Each number is 128 + 32 x the weight over the matrix's rms, rounded and kept within 0 to 255. Layers, rows and columns count from 0. Numbers have three digits each.

# layer 9 attention key, 128x96, rms 0.208, rows 0-127, columns 0-95
115116121105164184126096188125153145213077136185115114123104102115113172152124084117081152152150064191147159138131154097092114101128159099168232140113099157166167129159105102108147098076124106078135124077122101157114142145092133129145133110122128098129144109133090140129137146128121126135
079089100170085137095178128122205176100126033125120158173169143156154101197082167078166164110114182145111120109116146161183127130070112134137136116089113113132152190149122102149152139059123167083067095136131147108128130155157116170123143160105092182142074081155135118122102105085086104149
150095138098199115139084116181108141110172149106154029135122149153155125142151091182132128134070142125122153132128143158134136183159120121133132130145147084133113079147132155113097169086130116107084133169094137139111167144134120180141123113107146131163055099130107071162134112172136105081
176151108142077151088086155173111075163106124120141119193143128168140119068096120109112120182102183121146174093182126108158099111110133078161117144195105146161103147113160117100126107093126128131086126133142129131148162090115156149072151113149083147138114119114145127151099106128127143103
173109094143057147134134130144124111078151136152109117171130137119127171164143141105066136114159109118108155095148111166132156100106115130110124135097144129086128136123099130142113108136143174142167106198136149092143162152121107080125122095102151139054122116080190162125147146151153120154
128124146105133095112086140094110135151153115109201132151105129068130109114073124170102132161116073081113144160108137167145172117093168111125093133164145127128159126149166090131079147179114084159144180136140194073140130142158097159144086108143148102101152072174107138091119137110211116097
193148127131119139140149149114168094093110101143182122156125111117161176176114150092141133149075173117110055136065137142124134158116143109164105101166065130120130114099092139147148148145138104153086123115106158118128142112117131140136109114105111102123096146107125130167150131148127131153
058158144153126132096181165143079115127153160143089100152200124137150146095156103105159141117142156124105137124153038128131123092088128145162100151145115071124122126085184127119139152110112112126146111096173137067131151128132158146186148095072148160164135138114109067110128126123148091118
095130123086136129099152188159125077146138123158159122097078124114148140094134175124134126136135161055119085131150082176123105103237107119154162094158129105165230063180173099142155114143107115180080146121173109188086126119108160091150112068129112074114185050107146102094081193162159121131
110140134109114065100125167104114087112136123167201132110131119131126097096080130144108110131141174147114151160159134099141157161183102173169092076139125087163111094151180128199079161149075092131134232131202114104137139114151124177095131107154112134156139095121062094110075105091151142126
099097129055161165104137134124098161106150082059129118122103106152124132129153125133103108188079133122118079171142103134194129170110156116133110104211161196143134120139113125174091131142122143144151128113102066105131157110098110095127087147129110132098120147133175159127142126154146145111
117134078085141140097139075107122191154118099168142134121084122168128091230126132075127133074124095149150071102112131094152151172132122149185142142125190093174175144109180158113133078132159083126131049152063167099103141083092153119115049203150172117099099174115114135111111219118103130151
077159142061094154135148203092151107121160133073122135138118121127122130104128145090127123141133182164125094155125092158123165111118138130092109132113182071094121133142146151184155139089082115142119063130114108138132209143138128128091148138101194109168112094133103123098216116120155089147
120112167082147153148115123155132172154130140077175140122099112090109109112128185134149144133122122097068093129154118111159139090086067201098111123180209101177172135141142098121098110104067122121138120138048109138177167100130150099133131079132089145094145108142073181160110196130177103185
115140117131125143136092167141137116102068107174141127129075133092091093117115175102139115146161125170145126102143074185142161181167146068110187101129062143077115078106124171131104116168132146142175123168064123163106104099158125134111096143122184146109119140142075190142104136085094179123
127124102092111143119142130121109145138155077164094118174188114120090212125118131141094118141172107081095127097137177104062135109153084185142170149100107118168131165135112173089073179113137106110110146119096125133141122136150129167120129152112150188107108164155108087098171134144057117159
110136179134138136130160099136141091142134094160108076143141094142068156128112146154135146139106169114164108164107085127131124123164083114067155181175153080151143131114098157151142129074136122162121126138126155104107143126136154130136158132111081158120118114088140091146087164109111153123
117061061128102143120111146151058155138063176113131162141094122061149074158177142158095119117150134137092127072144153095130141148082162159106109148169146148142156104191090112157177151104070058062140144111132148106097108122148162114165166166046135052139174108184196153136137128137175081127
127134123134145112171086149137144129133072111086132183143075155188101125120159114121058115153095131107198100118142120111140137113141102105148179105159115145124159074157098094125156101148185160159137117116043131209157117170093122175152153130101123141058095204163106118098098110125076118122
087069124138111082143081128109105160146123118131106095169157154165131151089081119105139168130171144124185131106122122136165160093143159151124066096115090135116101146149130156119144177121117107130111105093169101148137142115156089082097139132152135132136164157115162121128156137111130105129
155067083130181135145117108138119161147116156184103127155083136141168077137167084153086175090101075130140118143102127098130105177119151139179142084093115074103138147150116124071180147157099163114139112032148128104092132099131145074166139124128144171126165124154108124144116104119138172203
090154108112169126118130116141189166119108091117122092152121163143146128134088171144165127075148131087161057131100145155165076177065137132151121039168126124125148148076143116080165169130176121119094076109109096098184175017130117069126101150172124151101136136139122166165115142103141171143
122107082090114149146121168110138144112066135151134174133146146161096155122110108086117091121147121119160091137091205180157127109094130114189110106101132070116175113117085119143171119106144093110124116165140087125161156125124124080109091159098116175126139068145111124195178156176165133104
067105169161118077136149124147155075099132145079150090198178122144143158156132133168114186065127101160144152050189081161078133104129125139108089137144134131099116151123127094148072096126118139132129133147196153171098088079102128169074100119152145152103176132123102132164119144118146142119
179134118099114121109138120096140121107141129098118123120141137065153079146131125124136133115138127155163120159100146128161208075094116134106106127194102105115154123125138105117137168147155163128136120124059126139115112107097096092154082120157132170113158160105133166140078153119174168175
115135111117160143140152102145137129133118194097150211116105116070100151109184092138158120135093166101072154059124117115097137174127118099160056116108168162119104145126127120125059160105096141181177148188054153143161132149108134166146111086182132106123114113162168110159109129092106133113
125102095115122097139138071149107133143162159126130133120172097189077105136149087145111146177157121138124164151128144116114106104171124121116085104062074138103151105156176111065153102090143111139139117085109141185067082147135136063124157121190168156096153129117137149135162213088101128190
166166154154099175142101147158094138125101105125070091134110137159170107141073132135115145102150131132153041143162079130170107083095177120152103142091152163116141121116090136107169139121157079175145122056097104151112195147129138104104119120165106148164190102091165113126107134149119152125
093151145136182104124090160099160074093149170076104174136145113100152109132092115141153119144132147157102117165143137164151200137155103141161057116100121155161107145096085151114088100140081176111114188155140173142101129201129162131100158098133111112153154100131137134074113092092131119155
131196075084095129103186154115101171153073174111127128136166151143145144102087117078092158141141168116052169125106142144125074127116105083115118150112149186159105147156114088131126123141138093118122163158085149189135107129105123110119100156111176104106118151114135098070151152179143179098
131195181134123157096196113170137137168183134089124171153103143155112152114119116165113142210170128139138107127092075124148140138122137161071132056112089121141121127091121097098097061076121102100107143113086147150160135141131127105139166162064127160157105172081120124137113157184108125141
113158187162115145155182149168091106127159112157082120118177123170151076163077105108158169109108092146083112079110098147109084121182118128110115117115072152121082144112112142127200118107126129165143140148175145131103056097180168178103150111139106119168142115133156132101122141129117116124
088046109090160143145157089095160157102136146102172126165067129114101091156132163161099106061100067134147110127097181109202129117107158181121138145123140118177169150182148093170123186127111132118129118062093113096120117088097131097171119117163090106136100095175111176170069152127177165126
120112144115110161150162113092157147066075147164086147146180098152138068172176130070162116094123145160137119102125129119116128090171139146162129157097079091086049106069049104136179159129171055179188098158161182140137127196117127181146096123126146150096175170129087076119119158067080129117
148157112117118138187139153091123166171059118103108156135131113109147133200126102075164143115107138140171164102167157177109127156058136101158182121107118093104108090116123102130153072142097106152148117116041168126098127145123129092153188101194109091217109086110148121165089138126146120135
132093081079148104173152165074105164114145145123145130095179132103152171118149140190154110155154103137104132126109098117122148160090101129072081096176151138104113085148126129113156103138124120144143115040081133164155141121119181119141145141081123117130154154164169149115089124090117153131
145153131154104139159129153167121142135073165130117159139171135086118080136145154115158099150123108090136137178135156140133056102110103130167102116133096137112154174103119118175154120101156053131109171102152131145100080105066194095127125157078127147084074150119140127194113108085082147138
081171117084154140167177149076136133196104123142127119119124093100085086157150090133068117117119130077090118197129179152096144097056218180128148103145110084111133168186124128166169156167108135103150131114134092143102163120101138068082140147165164136166172089101171158101189121146116090167
121112131123162132101149141154119112214098143127073119138144157198099107161128183134104115084111129135111126131085153110176097161112149132171113110124072097136146179092096135113107146134154154174115128137089136121165136101123126087074120105124083127096138140140181160141130157160125093160
114105124149151083137190056103135143136101169134214150164067133105122120056142118113128145071215095161173097141147113095168121075180129141171113122151057139136154099112123112100117121132120132112148194131110125168105091136178164160104080079129115094174128131078099179181157128103147073165
143139138106162083076142153126141121151173067123107149087099143137157095103095121172116142142143134179144164124201152123097162131078125145156153095141130117112097146127134131136087126117159088151056129100107129155166153128105154131149143100128161147110175138116168136086170064071079143086
172070196147118128126136100140169142144113094134101135097148103151156087118125095120102133144066109114127130113117100137176119135128141163116129144088130145214109132181124121152127145157139153097171120137039152058156116130058100076138150147096148089141138118208068148156177195138137109099
173158112138062058085128105123145149118155102094139081138173115145083186047045105130097154082135209172117158121122091214143143076131129121126164128105168138126134120174111145089126134104146103196142114154102172134161164081174108115123114162135163111114147129142180122021133147087138205129
137153109090118116154118127111108128128128118061080132181127124137142108148139163129114181141115154100131136153148191170087138104126119155108096106115140183161119179138155137170144148114172092109189125173098095154168080142096152120087103137145027115131095115124131129113137138139079099154
146061162161156073123034121064136180099087140116152161148122122108193111170112119181088145107160121084145097127119174075120122122110135135066160154142150104090120149151175167118150193101137135139167121073108141138096125137135140101137120121154123097127091120113121163197092131137149159110
154174135135153159151126149153116153145104149120144096108140164118166166115110066125150148169123117109156089116107032163106152159132119152137162159126120117147075091146085156137071107145156126118111108148147123175114147147125122142115120065159113119132169148151097077082072155126088161139
080116135124097127149174156123157138133139097158066115099136121120146094121084133122159131115050140112113146120152146102130153148126144146167134103164113161184125163060123159148147134114096116134123091142116136127135124092139134100105110159144136194115117116137131125131123139084131112130
129170143102142115128139103208160101158119123095180148150155164085120111115163113105139124049106168107030152147196092132133127115100134049122114207165147112117068085109139133152095146143092147111136180145139104172109147097152085068147118116165063097136162139156153133134146158119117145135
080151139144163134129129106111095155121118121191117129176148095157067083107169131136149141065118141122124127089144148137168113070120104155131131138163118122115065114110127096138166118164094155160157152137107104103130125160104134127094162122109140122166146135104150110156104109110097106131
069104158121097084130153126128132104085159121119207142163164144085139184103087105150114144099094084121139171096144125093167118156112088183115098116103084145079117170135105149144157164153126117093123138163155172112176163126133131148113151163125081102139142145128161114159105171138065133104
146142129182166133117161120075137130121098125138110130125114111143130183116118119095099122147130073153085102080147175108155143172095141115140118073113049119116117163148134131086124116107114108153115147139176090132140114175124137135179179082154151116054133150123087131121151100150145159143
153157153088166134115123136136126137220082120119207118112125133115070111131141186099134166132187150128201067081132076155094157132109136128077181153147069081108164086115145094110129124087146114136077157159115125139102121150055124096232119152078096089099106125154156171112092142134133128118
132164113130120119182170131088106118126139111140103126075159129102167164149158146128123207104103139101155153095103108183090098167118149140092163141083139118162101101156132112154092169088137133181090097096106129139119102088155123090127083116137132114085136122170109177118135187171108137108
157144156161168151141182167115130102145064101123150158068128140141134125129106066088104135188132096144120132134141117105149099111191115097133133120146172116121067165108163122075105109107114061148102171127071101076121162110099182191084105157112146117152161116148118094182103140126113135179
177136147111115142104147186151143120180138155111130070099120136194117111090117103161099127167128142127139150124165164065121092146089097131175110138139119120156122126102139101136089115181143156160103154177111101092090104167137132118160185120119153083121137062155111091113156106130097133119
149152106085092156189118129128141103128176098109108104104160085099125133133167107162132155115149087109138111201193138103110117142108141122119118099116138041109163149146128148138121093078108167165111136138070067141119135142175159188095114123157168117089120146141135128123131157137107153095
117217130132170083087151180152104152157131083173187130127119139148100131141096212197110144085107139120091108167098136124074130118047083160186106074140067176115153160146109149168146156106067149096126163110106111137097140148113081150157113136090103174164131117136089106193102102139119078125
148107090094100137114129119121104131045125144124135107151161123171138161096102148111110144112159117125110122156109181115160179197173145132080136144123082115095064124077123163118107066116136115155136107146140170122154113185155156121178093080127141123109121109154110107194140172135137137118
125170159159130161164110091125183109190101155098123113140092104102132120108082167120107093132128153091149181173108148108114122120171115126144089105141154157128136107097135104084183095098170095127134112135135145106125123125112145150165106093090163205084130175097184103147107082182143105077
100120144134164133106145126094134097146100133154169122088196104095084083128128110144099107123097152149135151122155101157167178105125136147125118115100068167098125088122155156139120105144109122170086118118171106115123103131122168172124148106131099130136186120067084187132127076112177132229
166154147065105087150029156172126150130091161126122187120118027170104151154101108120155084122094112117162143115184186127051055106101189098135173148119097113119109096102179124150152101127190167135143134139103140161178116120124127138177138114070181129104103127197142108122140128126106082119
117140183167106060123134164147128110094162132152096169114116123082089145126109080128139205073102148083074169140127124115132166095142133116148117148163130127091129131083153119161097152127111120120142189149181138113111158166149105189146158135081099121041131153111119079115104136163096129162
158143115172082119158103113105110149082085146154075085099125135149105186144099148094095156133141136138122159136145153171134117148098182122117118143164161197124126169085140108164101132127137117201082178084114186172154109099111139112154085172155137170183055149091154128102087098031107144060
111068101147151186151160148147097144085187134153089174161132133176107127128141095156163157128146105166105128119096091103113130131157115170114135101140133143123120183108118145111128119102115125054141140080093085068090129080072100216087112117149150142115140185163113102097170155142119180123
181126184123106188109123147133153127090087153123116218095169087118108179190166165116080071077162172113187147144137121144145159163112105126066092087088092125176113155191184147121139162085094105065125117126101203123202131109071090063095148122146143126152102131101117095167150096148142082109
110158123182174113104137088126139155138108084094117192156114122125136116130133146160155109124140126112170169114133146118089134160148123119170117097105079103172148127182132146146155125101113149143125126101139107100105120144113106166114144093147109090137137115182129076103098142154157099098
138108085163101148169069089165148111117157149122145099094127156127147070080120115129165130096094123089138170109206093155179117111129228131132155198155085117094160147134127152132144155133106150062130193129147149131098151116126139151120166116142116128135103080121127032133071079144111126165
123159130044092126070162178151176131089170161124167068155143031093147120092138106151146105110137212181128180183135139133131131127098123163180161119093077106141116132115136100138083145101190150100093092108124135135125114082129148156176098110084073152149080125061094156115153126126078178151
138099127036120165156127098188152103125156135103081127162124091153144098115115145212177103107165161113112149163109121123131109113112154124067120164125129125125126107145115143148186136127143192070134136112130088199107140119076091148097098088142143123188080164170192117145161119099050102159
123088134157055171143120145122140109188157049075134159121105118094079135121134131021108162064092106144130198143161129130122174178155131136095098147148156194124101173141161116099099103176123085146097068163154107092126112130160151158076117173081147153138117079175161131119161129076088126134
103110085108127085077125128180151071133120089154017172149133106134115097123140115197162116144126164080137044179141118138168077169176120167113143023081114123083147148126137177072134105137168159143172115138131104125112129152065124114147129251159135159168114128132200144079146154087119173067
170044170173131162156164155143103175137083126120138107113168151154078109151109116057116119206124114144091122179121118084166093134106161119120116170153196124072161088115189094128139124134123203092184123122188091105102094088162115026119162133115143151158139152089139125133165096094079185156
141127168147130158134118071129177195169104168151142167183109059144100141074109124121072099127145071103193077156165124056101102101167129129110179143142124060148205132179108102088140114127167144156055136114129074157110155129078132040130113065125093102116130064141111136133145167156159157190
182146146084172131150161098131126142152141075100148108131111115151154122130118173157189100113196062135092101109135124102141133111064106062091059086138145168121128064181154164171122125173145204171112113108114104105118131180138075131048125140129155124106132074162135155134121151107107138126
106148150081108124107110161137158158129089126125208114031147112147098159125169119157192140101118113158097088162159081119060139077063105167094126119137174129082114150059125133094079152161145157181146136118124191110138166181104145121119130148158107174095139103126147110086124130155083117118
115111108120108122109100111102203096150136073125154095165091110136122114174051161091132141113104138130116140147130100117129154097151112134162119102131160102143196153165160155058085179170176188168183067127155126173121114103090139186073171144185152101115070087113098113147170155116067134109
101140145114142149139144123126123161122092021104159162142214099165087169164095136166124115123104164130040094125122156154182106100131082031144148116139076184121190079076118098065171148098118131159171159168092168122148128107169082090144145140194095071169084155090159139064163159156108149143
114178112037143142102178115176088185087195040096129249068142081115202150098133091168150050068155088133105194097138166118125115147170111119113099107112122147106113159142128121128154090146185120072062077160112116113153138105133054155120077140109129140169171147100141120147143188149168128159
142160088130101183089093148124130119143176154178210070120116111107111138207141095124206143089097175155130153106073132140126154134182153123158128117125137123140158096143183085069134089134087113061115094118133130126111105128109092107123161119153213110190097112149161103079167107106111137113
104094079171133090122105092143097135153124110144110155090107155169135106139056115065060142069114087152138152090114107126166127122085073128114130098183137175067188125141115144141152148124188222185123156143153195129184138134072132161117084108092165126156201183144164075137069136192108094106
160157118147083144177140168068132150112126048145079212159107141198115102072134232115152137167092208172149171077139123132128156130143134139129147155068190055100145068153135083181135127132104186180065175100129113065146097114203067118187103144117067178134111115090111175057073112104083083064
146131170149076151117113095109114177110134101093114111108063145113129108128146160153130148080157130127145114143171108169115127094118106057181173138090134133143081151123183165094151124122091100105134074087063145135089175111197087075117117161118154157062121158100191198129210145127125142091
153077182104160105139153148116111092149140143117137157134131162105150127089137174127136111102169168130104134165136094138139161127176117133092135139144151097140098129107094122141191130161150138152113153128116121130084173102067083151116067078109143151110121255088055107118124098109158131171
161121109068103113105195091115135100126157151177162104135139196102158178197084100137069140150172116118087135049146115157116160153157159093137134089079181096138131082147171077140158142109120130093109164184157142061108168163143085147178154158119108182029121126097098114160072172110022119073
131129166143149087096094089079117187098138117131115094147184141141095149130144213134170157088133129104169180166104129126120143162103115128163061137152111122161164100109119120150107119131097000122122111136198172173158187104092099134116143148195167115121137160083062051122158131132148030122
160134151008140163140102143085106131161166146201116101145091107130124206164089139115114126068111104163106083059170110088106124127086099119101095120186138131086149112088134144155123126179186125121109138139110150086173146138161124098122173103136200154115108169177099132193158156137118090127
149148153191116156125136120107124154088145147157161080161075105176159071144145111172086095158177128213128187082089094079178108089157101115079147163135141092150114077125101112117136161118183101119080108108101181153097164137049126121098123149117186117140112108076132173129057160168147175106
125161095171060158147156123129097138081133128128106133196130103056160154107132108065119144097135120040178145120094134175125162105137103144100116111149112132089107083133163130181068152155142084126070155140103114162136124136115166127104133136081179163159122100136193148134064138113184183149
156126178095168112094099179166114093163161151144186141129134152061122192112117094092115055151113088105115115121100154198187157134112147092151152071101111119149081109129112123070130137150053102134166153147157172077147156129115129154183087136157140111162182111154132119066116076124183141079
107167178098121114064133109239085129145181082077092143137160151149067116128169070062171083128126141141119186106137195088079164129084177067153144152099149148101123123123212088073132157106183128161136071152117166130137091093110125174191103116146142074078132118157171112092113104182134144140
180142083061151186153139084121174104097142088073120081076166122189073113106132138159082108188122102154124141139159105170202111080138119127113115157164108113084175105194137093168186148152101039057136146165056114197137151130171183172131114131128108100081123151096125091119157095059121143228
102080143155132177080120128147159153099175130114081116141137125185141156077089099063130116087055124109092110124157199150171176107168067103151135136094128093115117211100203140082075204149121175093107187112095157105068127115187138118164122113118145128113097172129054120118168121167162139189
137136130140159152120096120090131136148152108090156106112090133161133116136119144148134150115144099160178161111094152115160162154129071139138124123135143120137124117133112109161112066078099144111103110091044131098150126089138183154130129086148137112157148163110113157095157168114140117137
166099176135108152127135207130118112112128180181084103114121091091124117110098102119134062138143147170114124164116121177131118112078105162106098151128172158135096173127131146153170090118105156090127131122130140126134112109115112151118130147068180134165148141108120107137163080127129171133
124202117178191082110139170119144174131103156142039118157091112097130177149099076104151150137093172096140065095142100104103117179139155196092062107111102149107179132151191130197138184090139132075133134127101117154140134062120123047125174140187164101113178185128119111103136105135061131126
087176103164134130104138140141102160061103098132159109054144107190116117150124087157101138126097119177138137141137082117123080127096112146096112139123155133057142067145158118189111139126158107091132126124147147157169132087179155086138126111125156092147200151093170127131076187159120140104
054176071129141091117136134085193091084106157088094144190142141108126147093101161120092080217080132098082093145122197150134140082115187160065117206135147093111092130151179108111085047158136154119117149137150094130142162096123096066153133174155184119106113122139093171200099129136169133134
038161087156142177129127138139148097133113129138201098116149107148098102137134197151143121165048074127148139137115163094093130139123119183135151132165130121048117170088143103076083084122131165059132129156036116102147158126124137136153139134111114146167160176130123134082104151112171078113
153116168182111082076159072103166163078111162048145129068169139183155155128114113149132103133131097115103152232084137135078088151133087125183139164163184127120108168085173131106108162122114180087122141115149143192085167197123080090129103147118099152104108169103164088195177099129115088123
128215078123111079148135047107137091167077131023100101163104138079142154140138139096137111131144144091113134114111158163108158126128101145178175171181086175167161138122119113146094149093117149135137133087089124117092109103097196155143181115124161139047135183153178145070106120175110130146
141136097141153108099129125109175216047118109104137178124061171168089160137153100182137138173158110150120117126165135116096094072099129147051109145089164129165128163120104139127157140103093114144127112094065141116142128154157175175089134165173136126097099044210137057142126134119130160112
187092135153115131080090102145175103082124109101104138166122079104144122076118145177124058122141166154126167106143117120163084139121056108180147115161110123163096118154168136120133209147101162108187140124156146070102170121144122106131144152108146118088112107140142118112119093157150160082
052174112129139149118132179164112158104127151160081160139102148147141062155111088135097111082137119164089090161105165113118132117082184101129166155107140093112076160080115116117140094118140096153172124115126121143108131141153110131179105133166137173113153123117161148114158159161129086092
123124160158105154156228151091095086139112092146078102158157093118135161150151124145119120159124168144076079100155125101091079136141088126173099142130072188138158181129085170138154129102143070140123105104106108114100102104171152175095188127060110099164129148131158139174129139158114144133
135082040074100187158101147135100130185126099137141147130134152082178120124181165161049102072111115108134161136135128073195097173115152111132182134166090142156158128125094104071098118120118124077179127117119146134136190095116109074185142117145123115122064160128167110142116167154110140062
105117162092145145096116116106144007145084071076108124112127197166154158145118154167143071110114135141154102093175117134087191172161106156045114139089163135065147145087142116085192202165107121116104164052094131095073146129097187116140199136176176124114154177134131193124084110152157114125
090127049099105116110121156107152148118156127153163149129109172120146138159148136080171132051112173152049127145088139112219142061157131142063102169131121161180140180129060099150133158143070149143158114122118183104141138143100176130133108068178184194087127120087109141090098080211089158171
100093191110073111182142099083123215115094103122177124123111101071112102125092040115133132193151212117121125062179133126122146129102203141119153131152160123124181152099097118102144092102148104148087120183160140063139118073151076145098122156153100118174076174140120141167076130130189114142
132087168135116163140158144132050121132099123141174126050113136064137147154152112094116096203159052120151120134132124138113178152103109135108135104107125166099143160110171148079081213121107148092149146088051131154108090141138191096146159136097110117137102123113149188153118122133171174159
150140133127123119133081105155127134119131105190123103119042118142132158067111203165177149111083141143115106084167100126171094083107109140195124144157148125130170234111125114122153181112096114060069132187081106107155127108136117139164124159095146078112155115169119099163110091076185151106
161171162158117102122156125126150083131145238124154157123109150085095166110092107147090143092091125149118156132095099245090066057154124136068159112097163143101086129166132121181217122115084166096104126146088196153103103073087142149140111124102048077102147160128150144142166210171062145108
129076167126137123073102153117153163170068135138154173135111101130098186124108107136159139150114143138147083109133104083153091110170119150088157125082138109156155144130132136125195088134118075156103110135129177100153096080119167127145084173151115087148112113198144115132146112121121136101
140110118058117075137094063127143159162094084094060114099161176204160098108133088155069141123159142084171124144126156114168080179193108111082111120118151184146072126111043107127179126122119115121126117169181127129128088195169162094117134149135144126098144134171103170102139129097159103140
116064180127125142104087119129145086156152142043133184120128199101045120135157128138096116105162178168179100157162166087116180164163158138144123116172191031107185136095178138109167050103093049152102169125128132137122204091084186145117083130124101110136080173116177090158107162077088101146
131133133122119136152112148139088148161159140143078203124063162135131168084128200117155164076119055123172148107140110184137104113168127124124125107134099130085163156135126114130172188157174080155094093124141138153159117072117145094201081137119041135106120136104109137144120164069086162156
134153134177124179160149077115142079118147149196090136144138108120115127114137135203145156122119103143091152095155162127123129129179154112144081096151134068052126124109080100073105126163130139144143153183095140168119187165091062143101162162124123101132132107134146139161121143070152083119
120108151113102152187146132097107137110115137143142146068106101078119129117159151211100147096177139152107145077204054117125143134202102149144137094160103126128177081118124157163047072140111178155185217142089146124096048099167136137077187070156165096116099125131100126063163131117153089137
145119188107172207176108172138146128158133150090105178206096145171098139149119118135160131133068062147094184099005112156169091111130096104103132146166150081157080149056106113127036093124103100149146144147123106111180061142113101139123146148147143082148086111145126176140204174120117142124
144135162121093106112132164112129072121133119133150067107106131162114140165088111136074194113106141113088121152143130123166146165150122131116207171143136129116061143144098102151124158153152045122109116155134088171121123206138114192127128167063142167154138132097117131150107122102153123076
124123176102124089173140123118111158157127146092109141103081127092157061122087108144047137128124127173074106139150164158140154099060162097168119108159132125183165166131100158098128094102118164131139108124121107119125158113160096167134111121112096122126091154114160145175117097178132135134
151161138151151170139198148112126170119121091078117169175083178130134098176124095095139116155135114091105114145105046134168144166167141092101072167114111115118129101170160117097151164097092059107135119097085077153109109153147090166113160152106139172141150105142148125154126123137074112154
124112139173142118088125088120156101088137178165122146158133126126111103167079114111087123121148126153164097117120168122120135121165100116138129093110126082090135123129200164127157111089111152151113165143079157114139167146153112177085096122088156125142130142105146129128121127134127094125
152175131164151164156118136163117089082132149124079146120120152104101111106161145170131060214161106141136154114141078116140122116131139159158072105110138141164119115155114152092102098098137121091185107165150125104175184085118140156098144153175106153057155095077132077164096135147089196088
118119203100126094090105149121098100156140068070123106089075139141118073186123179174123138133135106149159112159088146113188192181106142148095161169113072092160130119153128126163115139138180122115142108067122097135084065130099107145174127139133110091125113177142125159175111156155124152123
132125086105173135117078120104147147122165175089142092135134174129172088149097090143155115095133056125152152142150122217099087180098165122148145125110144160112162117092124161093103060075112119109112079113099124145113168071159173162120196190145125117079172117087099190112132225152103084154
166123138149167068139059163090106156098167113131155140068138096127171166122168109123115171171083133118119106142145106099195143178153197151082151196133082150120066156138157188151071120123167150126092126150071172135123210132114083103079116175160106073081052136058086135126114126132052149124
116148143131176087126104131124139056086120167075108144127096131095132144113125170135112189120136153199065091094141140062119188112103189124124143180124125101110105165174179121105113182146140079172190098108114109186136138067163094179116145100132134066091163133133126122144189067100131122127
154107113098190078131119134144098201078155159091149083135085149135122106143100075184180179134170172139156086120098122099119141169157151132185126109176155180129142073096152113184138126112110155090096164141095091112114074059089133153127091126124143109100126179180152153124129104063090114159